Part of a small language model's weights: rotary positions.
Each number is 500 + 25 x the weight over its row's rms, rounded and kept within 0 to 999. Layers, rows and columns count from 0. Numbers have three digits each. The size before them is the row's rms in percent of the matrix's.

# layer 5 MLP gate, 1472x448, rms 0.104, rows 26-59, columns 0-63
099:528528505498550512484515512475530497480510515475511492520524518533484469476511437505552552505564518484539462539485495473503502513525480476453459534503512513531554505499473466527523520454496475
098:542449501457501529482475537490494483505485447443466477434556479527483505550490502468471508543511479513471446475551521498502512513498511468484522501523513470487535490514547536516503495493475519
096:498487510499522527531547462450498510506510488505508483474520465494491524455487525484489500514535484500475521547492488476481485498414533506497465479533492494478500537535509520484530515498535490
090:498467495506558512502532500479470473497488478468486527480520516472492531548537487560511492484475489506502459537500519478513508519472482510458505527561493486450506521530509500488512492487494565
096:459478503459427506495479472496516552501490463443488532461492480481478525489521526505480513486466547527534509489502554519499511488508479461530530464479483484511536477495508496519484468499513452
099:489475477505496481555518492490497490578484491467474513492485491518510488484496443504521521482506507450549492533469539501494504499483477534478520478513500469467522495536500467485519488525537493
099:497502507473501493516480479511486493506516527474496490531492502491469522520480524474533511484518507508499514500524523515478507484519517495508513519523521444475493479471492499465473554468506487
103:465493513488509489543477512480549496504508543492533496479538521510474551472449524498538528492506454525460498474466507502465488499518516520533517506469496494496549545472506525511492492447505518
102:504481516499506495500486500499503512508506443516502473512541466518528499481509512513509474499525495544479501519498447508493477531527480518548428483505484456504483497493552458497486471505559483
108:483479523478511537474473471475489486485496509467522515519468472494553488462529493528513504518522540510500514501482492474456450463486481504515437552475521511505498489518495493487508531484538497
105:525507480492489526520462555489481499490518463508516515524457519505501523549512503517587525467471494545467462476514512516529475530497567489533525450488503535500491481538487515498485457508501483
102:513476510514524478468516480465485483510513501484521473491481442486513507484494480513451472500476476500471517520499490524510493452511534479541476487483503523486500487494516534487523500489501464
101:477535551525507478517463518479480523519452453512459525498468447502476545507532487481494465549492496478496478485485501530520458464494537525532462510479460526548486476496511581525515505506518517
107:499498462509486485517496484534493493512434511511478504507475490504526484514497523453486506512433450438504510496457487493547494534514492483523518538464542532502501499510507507512506506471484463
100:523495456475486551462538532491477488493497491486492483445497470512524469512503490499533500499546484511496491491480481556480487490477490545484467515556515526499484498491527501485442489479486483
110:495472486485472520517492505537513503570510456510455476482469488516536516465486556471520491473541490517490456496502479519455511503460452529540454466478493537489503470506494490492497492499510511
102:494478487443500515539503505468476504493465501531522466470497526496560508528523499552522531511528542450474541504536535510519507513473537510567485466492464482486494523496530503471532487506522490
102:504526494507456548488536482499454464496528481491471489533538458505476488502485534485503499511478496514517485489506468454534508504439550496479452494499472528482537464463503511508519517486543517
100:521478490517508518477536515479459471491455461521449527505452505491476516496526486506487533503497478523523541471520485483524490504542506517538464516535485490545481528537515514574481489503470509
097:480495495494531544491488543528499517486496482464499485528528497480514545532500493526474470480522487491506501498476507486511473532496495522443515511510521495532534475543474476466497540503536510
096:507531465512499523493496521510509528513474480553512507493487518504498478514449516546514499522524473494528511502506461520525498485487491501478476484505533484515502499507492511520537478500516469
098:490524460504511506478461496480476499536504462505502508523512483466521510494466513514525485494479473465501528552480507507492507470470503500442521468503517547473487472454535533514540505532502464
101:483475511524477450516570496555445507524461500506517514541522512516509514515504506516490483537504499475486542484485493520468536521522500492507520496500469498496457467489481525520500491492541520
109:472479490490499472511497472519519467467485507486455519536548471453475493482496476516488504492444483475511474506470507468452528501485541500474466488502519516463509552500484506523555485538500474
107:487506511480533486503492485503500486510500535475472524490504494479482542465498489483508511497495506530474504472537518518496521494473494504526472460497436468497490491507503522472549547444512490
104:511486496473522538527502473507475486477471505506532516522507485506527460482496525496491484516535499476512523514493494448485479505518484493482527548530498482503488545488527505434487553501519482
103:498479498520477528505505507515507523540530480480487461510467468493484478524452473469511494532486519480498477479516476496531476497520543503477486523484533522480490473500499521479533520513523480
103:511515486496451504515494548493483487530503501503551483491533490487492509562558502488464492502498550533497529478522506470492497514484544474476508505470534491507520521493500495524524499534508423
101:481473458489467539485517503446533523507481494511498486501530504494537442539510540498487495534485490494548509515518498524462495531454500477483501510503480518479508535501453494529513522424496482
093:490498533447476496513488562483500552467467485502537481521476503477497434513518491505522501451493494497517515473493500564491474530481477525464473507508500484506530496502492513516485491495540517
101:495520530502465548506505454495499513498487474499497548507527516548525463501497488500483498466449489498542501535519472479506497491508509502453504436495502515503480536567545513498521483479497495
099:487525528494511551472472499511510489518480510512534502504499492534518481476453500549519481519547489537462484568514558495472548509509516494468554493489497497489507468498516445505531461496494484
103:509497496485491521528530470447487492479501527499519519506481502497495460464485517494471515546507468501493471540442475485481533511502490481511490492485464511498490533442453472514454484446510518
107:493506508512488496484542527478475455480494495509469559501497468503493475558462441513509518506480499544527537474492496512504463461502502471507544464484498475489526500518495472492538525539496485
# layer 5 MLP up, 1472x448, rms 0.109, rows 26-58, columns 0-63
097:491463488495505458446484528509542478459481480481510490462494498499525502496493512477436490437461468545487527456525496497492482473495496475492480476471496541513519492479496538507525492530474545
094:484465504485516458512483482508499483517515436477517466507527515473527520460443458471523481500503493499500510459506495439493527523474524509523506452512527514482455527519510529523495501467490469
095:499480508517488535454499465515499490476485510520466515547440529496532526526526521518492495485542480478473492532510541477507493502455465501498504488479529464479529492485485479518483507518505532
097:489506495515499501534469543512500508491479496468482485514475538507511527505518505523522526481487513495499465452494515486520514496527512495486465491514543526508498431468477529485520464544502509
094:501500520552534466490472453500512496527483495491467521511469504469464499518508518489479506494496507520515507513523498534517500555485520452545530523525470516483457513491499507466510548508542521
098:493495560526499467547580470469481501461512485503514503502511526490489506484514517497473532485528491505486497467469504473482488532484462495504486538473509482516517536512510546494496508534531484
094:508464553503508516485455539513485503514458484485487497488494557500510493497476513479483504478496502539510518502496518539535499511436486525514449448481445487520512469511477491493510476448446522
100:464442457516456524463484496509473493500472480498490487492526504486462458478527486525453476536457515517511496510520474552517519504509493493513504536486493545513482454496516473521492532448526542
107:462512456490522519508486539512492504513453473458493485499491493526490501524539499505500478496483521472488473504479487479444514491473466476515475492511488458493457522508507516478493449474552490
106:502502516509474493530458466498457504504517443531526468500485505498516503517517463498502487489510507551531511490510495572459442495519526499474492517518513517474460527498469484558496509518493491
101:519521531504531474561542477483515482554506507546465510543552489454474487498462515497491518482472510542482502516495494473490482461501521506482505497516486473503507501553530471480482526500510479
101:537516477459510501510483506534522485472459507519480534496509499495499482473599520534559511490485499506523539474525498481502523523520461473464506507523538457468495467475514500501499497487484516
101:495519508538505475513527525554480514539479459557488488486538515507496483492483508506559480519505513491484501535469480498516524450467493476513516541477468474537512494471499519523495545514500490
111:499523496513506527512522485492503488465533465481528499515512498513503491471483482518517500511523477493485515573465525511507467522474491500528490534505538535474465525473471528482526536534547469
100:467466476521550476517517462497533544502494495475521532513471512472488486491497499497497484526453556472491493492493520467488481508533507469501458506516514474546519486505516498484511523486473531
111:530437505523492494509512508498489501520475551503508426506559486490489450500490488515492498515514504500542524463517506512532470488501505493502466539505482494490472492490504441504497521478534487
096:485463538503467520500557515485477487475455497507485499480475500481545506515461505509446500492544521493458478519507467503523485529517500500475474495509537445476505523490492480455497485522494479
103:513512498495527472487503463499513544448535518460519504486486501518474509528472517500486462496538533447501527489537539524512494512497502485492497515570544521492492469507505528484468474508495481
097:495497506494495505511496517508530514474533476475524495520501461523520525471477496548493490496498525465495517512521520517520503483474515552511548423508492495450466520508521502497496497467526523
096:533512466534542453488490517528454525479507495515492502488497521483521452493505521490477492495496532496572481506523482506506498510542495463514504498469524511503455515547498555537499502463515507
096:505531457499530491488494472476496510485515529518523503525504493520505488460477468524476502512478472498505492494471493508462505489467505496467517529438453513491498455450494515458529501462463505
102:520486507492516504460477494523475472487512519439535507484482532525507513495471469518472501532518514480480519504525529494511507487533493487499484492529499493486536517530499436485527458529494500
097:467490489527515509535471477519502512526503491553530492472542497525489534539510514498508483505504491497486501503489457504517529540522498488471469480469482512491506479470498500484468515448524530
098:438531479497556472504512488483535452519498525484455525483495515515494466500513454523520526483530490495522526512502505510469491466487491512475470478481540498482530503468509503524500481503494487
101:495539463513474510506536504540501463529495525532497521442483512491461504465455506492485534538489536496511526500509506526509551496487488483544483512443468521488469518479509488499504499537526491
102:486487491480482505522532478498492502518515511507521490521498504492555483518506490459529504505517505491559539527481479528505494474483474504467500496538527492514500526462505489492529532542478556
103:491513515553482501457543479470500494484517472543506570467489554510476533541528543450512494494499546498524499504489515475552516473513507523484476534485494513507562496500460513565509458519504493
101:499489552517559484514517513500514499538493495477489450510515496481507513468460493535534493538525508510477481511513467445512484526483449487422517483475508539488503487467499499533471471526456522
101:523548518435513473517502496465501502494460498506510512510519485493453514496500483547476541511529525505530492485492510502497504479551487540464488516519512483504499481508518502476498503573519462
095:497471479508526476493482458512498480531490525452476481479462503514487573531495482531498534503492577480487538489517487455525501510526477473542501501538447505441482495509481502499487522493517515
098:514550524450470525500533496498508507508560487488525496526497475490512513467509513526481521489502528520505525468494455486524499524540526505458543492498502497496457528550513532516529505540502523
102:501469508484463520488498501524516532469496478467550517494454539510498498504468501502481517519492484544523477521516467465495485528542505513481415472484507515507468485484544492496498464488533484
100:504494503533480477524509504477480503458490517492499506492477511492497522490493510515470530510513532532463501499458514450498508499537507541491504550467449498492529507472485515485497482466524530
# layer 5 MLP down (transposed), 1472x448, rms 0.0309, rows 26-58, columns 0-63
099:500490458543515550534494439474468509503523501494504474555514563496500477469484513496533526521509502510493463500478501447476447545469489528483541491533550471517467508543528528460478546463504497
096:481514522507472535496530512480515525479484551513507506514451527502504492550547533539489512438485480530519523544491536527485510506496526517508488498490474522472504469495476463477532497529503538
096:527504449490493492477479535511484498489532463513527488513530498494488461472450477490489538480501513517503473494504465462509542516528520490500523457544506488478480486474537517434515494472491468
093:532487471495475473449528490495483521466517520499510514467527500523520467542477517472486516471506529484479544512486504515479503455499459482512516484475451516487489571505495491503492510481457484
099:506475477506506508454526523481431478511529478523553479507557517538518519547479464517545521497521497489490507507488491441463489512503526487490463466510489506515497520513495514507505455506440507
091:485533435513522506494482514522517509514494501517487520517452506473511502487505492475525476529484504497498542540551459505489530492522545531505527466554457550476466515476486497502490473472489527
100:501500470460513505500543493459463509450545462507529495514500424515498470465512539534481498546501499456499511515531482484478484490504486484441499526510541502481487532542520532483459525552493472
099:488551532506504517570498548496520514511491521516486527450499525499483508538472539482544472489501433495517469494474521522464480463486533523531492466498527489499470534573503530498516484504484467
109:520520552456461537489493510550454508499517490532510518475498540503488534541456477481508485479514473529497556524524486491452538497519517468520517466533487528500513494466474542495518525483529475
103:529513508459504535516523518478504516488488533507457487483514482533495453516485528479484500543438495477464522470508500500512499514521459523501502484482523539512512522487503483487538527513487524
103:499492449483490488467458530487535528513505491469519507519490456477487488512493474514536485490547525499518466452524492504466477516494481502531477505521485497501439481491505507516498438526434534
102:492488508549494502457503486478508519501537485511499442527526497495478492510481474471499492488450529520504427502504436550484498516486533509521536483523503495509514506484492485499537477474505533
099:505478513480516487486512512495489510475490528477502484495530562529520502495498480506464528473529506497513509462511484519496496545532468483447508481522492485456466478481520475495558456483441516
111:478517526513473463533524444512478485531510449505512497492483512499505487500490536498523494542501523543508493495441484481521527487489532453487492513540517486507473511507546484454457508514506540
104:487519463508477482476494517509472500520508503536494477461490521484517486489490471481534499493549491470458521494467450545491480480498474518497496491551508550449492504498527467466454484495495497
110:522502476522514533520488528521483518477499483456525515483467475522489565498519518464431517478536514486496497477492482494468470490523470456478501466531516499454517501468497486532445496499475521
098:498528459508526515524489476520518521517509516489508521508530472495458521458444487507498479494509483493546517527440465486490555491494470515492523517484515546540491505478482506551430514505527505
102:487482502522499518517496456509469501527537464488516522504510501502495499503473476483464482459535540515491492530545502508536516521514499508488493477540489475526499455512492482474516500509486511
095:498543478532476490499501488475481494504469485502465491514517517475507522493536510470512550477472490566454481489503478462484522516545510461507475566472512482565511472498531485495514515527493513
099:495478516454485508481497542511507487501478491468483511517492501489501517509481497504519508489506489494430517510521516460487467507462530519506495524475514537469511505456460435504490537496528511
099:472511521522499503505495524493499496495471505489477429473544502476487498530514532523521505499533524475480491521490508477491510507473499514505474476504504508535512523565509500539499484514517507
100:520549508514504485559524503505502532507494519524462497524499490463495486510510491517510524501472474515500464515497484524468535491486478494496515514460519480514435487449506528496472535503514494
102:521550539485522533477501514469522487483515489460429467552507496504499494462525472491506522492552542529541442474518531503482460514502545528494503515492530508514492489494499455541514512523478533
103:545521532523440507500493503508454536490505482509541500512476473524490518497503528491498466530511495513486519514506505478581532556515478512488507481489512527525511475513537515492484516480529510
098:519507525503490505468483523500494533478512521513481479514532511528521489525532523505477449491511494500486525487491544529461485532554480547497515469507577498500524504506520492496483464515489485
103:533519493532447473532471522513494477489518515507489489478504498507425510470531505498515491522483516491487465506485480523520528496508485498498534503518494530499495521506506497515473473467488490
102:501505494458478506509484499527523514512531481456438474492507483497524506472492512518531541477493481519540488481474522485532478536449529499543471497508514476525480513477545467466478520468496509
106:526508451528468505502465543534488475475506525499541481526488526488467482523510481498512528539517503540513504466469521484479516526482542522494486478503487489528498512503492495507479506483495440
104:506517482510517463508477502504488513480561549507522494443458530507532480527523506488485482491452507488531539526542475498545476492455505461497460468519538493485481501486522480491547482460488509
096:500503500469458515542498550462501493458501484517534527513507474514501443477482512427527488504471462532492457504506522551501502492484482507462516499529531493528537508493511511513496506502494507
101:470457467457522454493491525480458504491513529491489457490477489505466538500482520551545503515498518504483475484489534546473499517497520505526505528490512527460491472491469477514473482508477506
100:485533488502536503499491548482474495552523482521480519499500465502504473486520492527534468479573498465479499491518526497477502513482502526496542527502476502466521499497494518539535516520484504
100:512517492538505494460479516566510498520505491531510497481514546522518532455512507517552512477507502485506511484544521535494528462500523497479495450477537523512528497545549478492511550499540475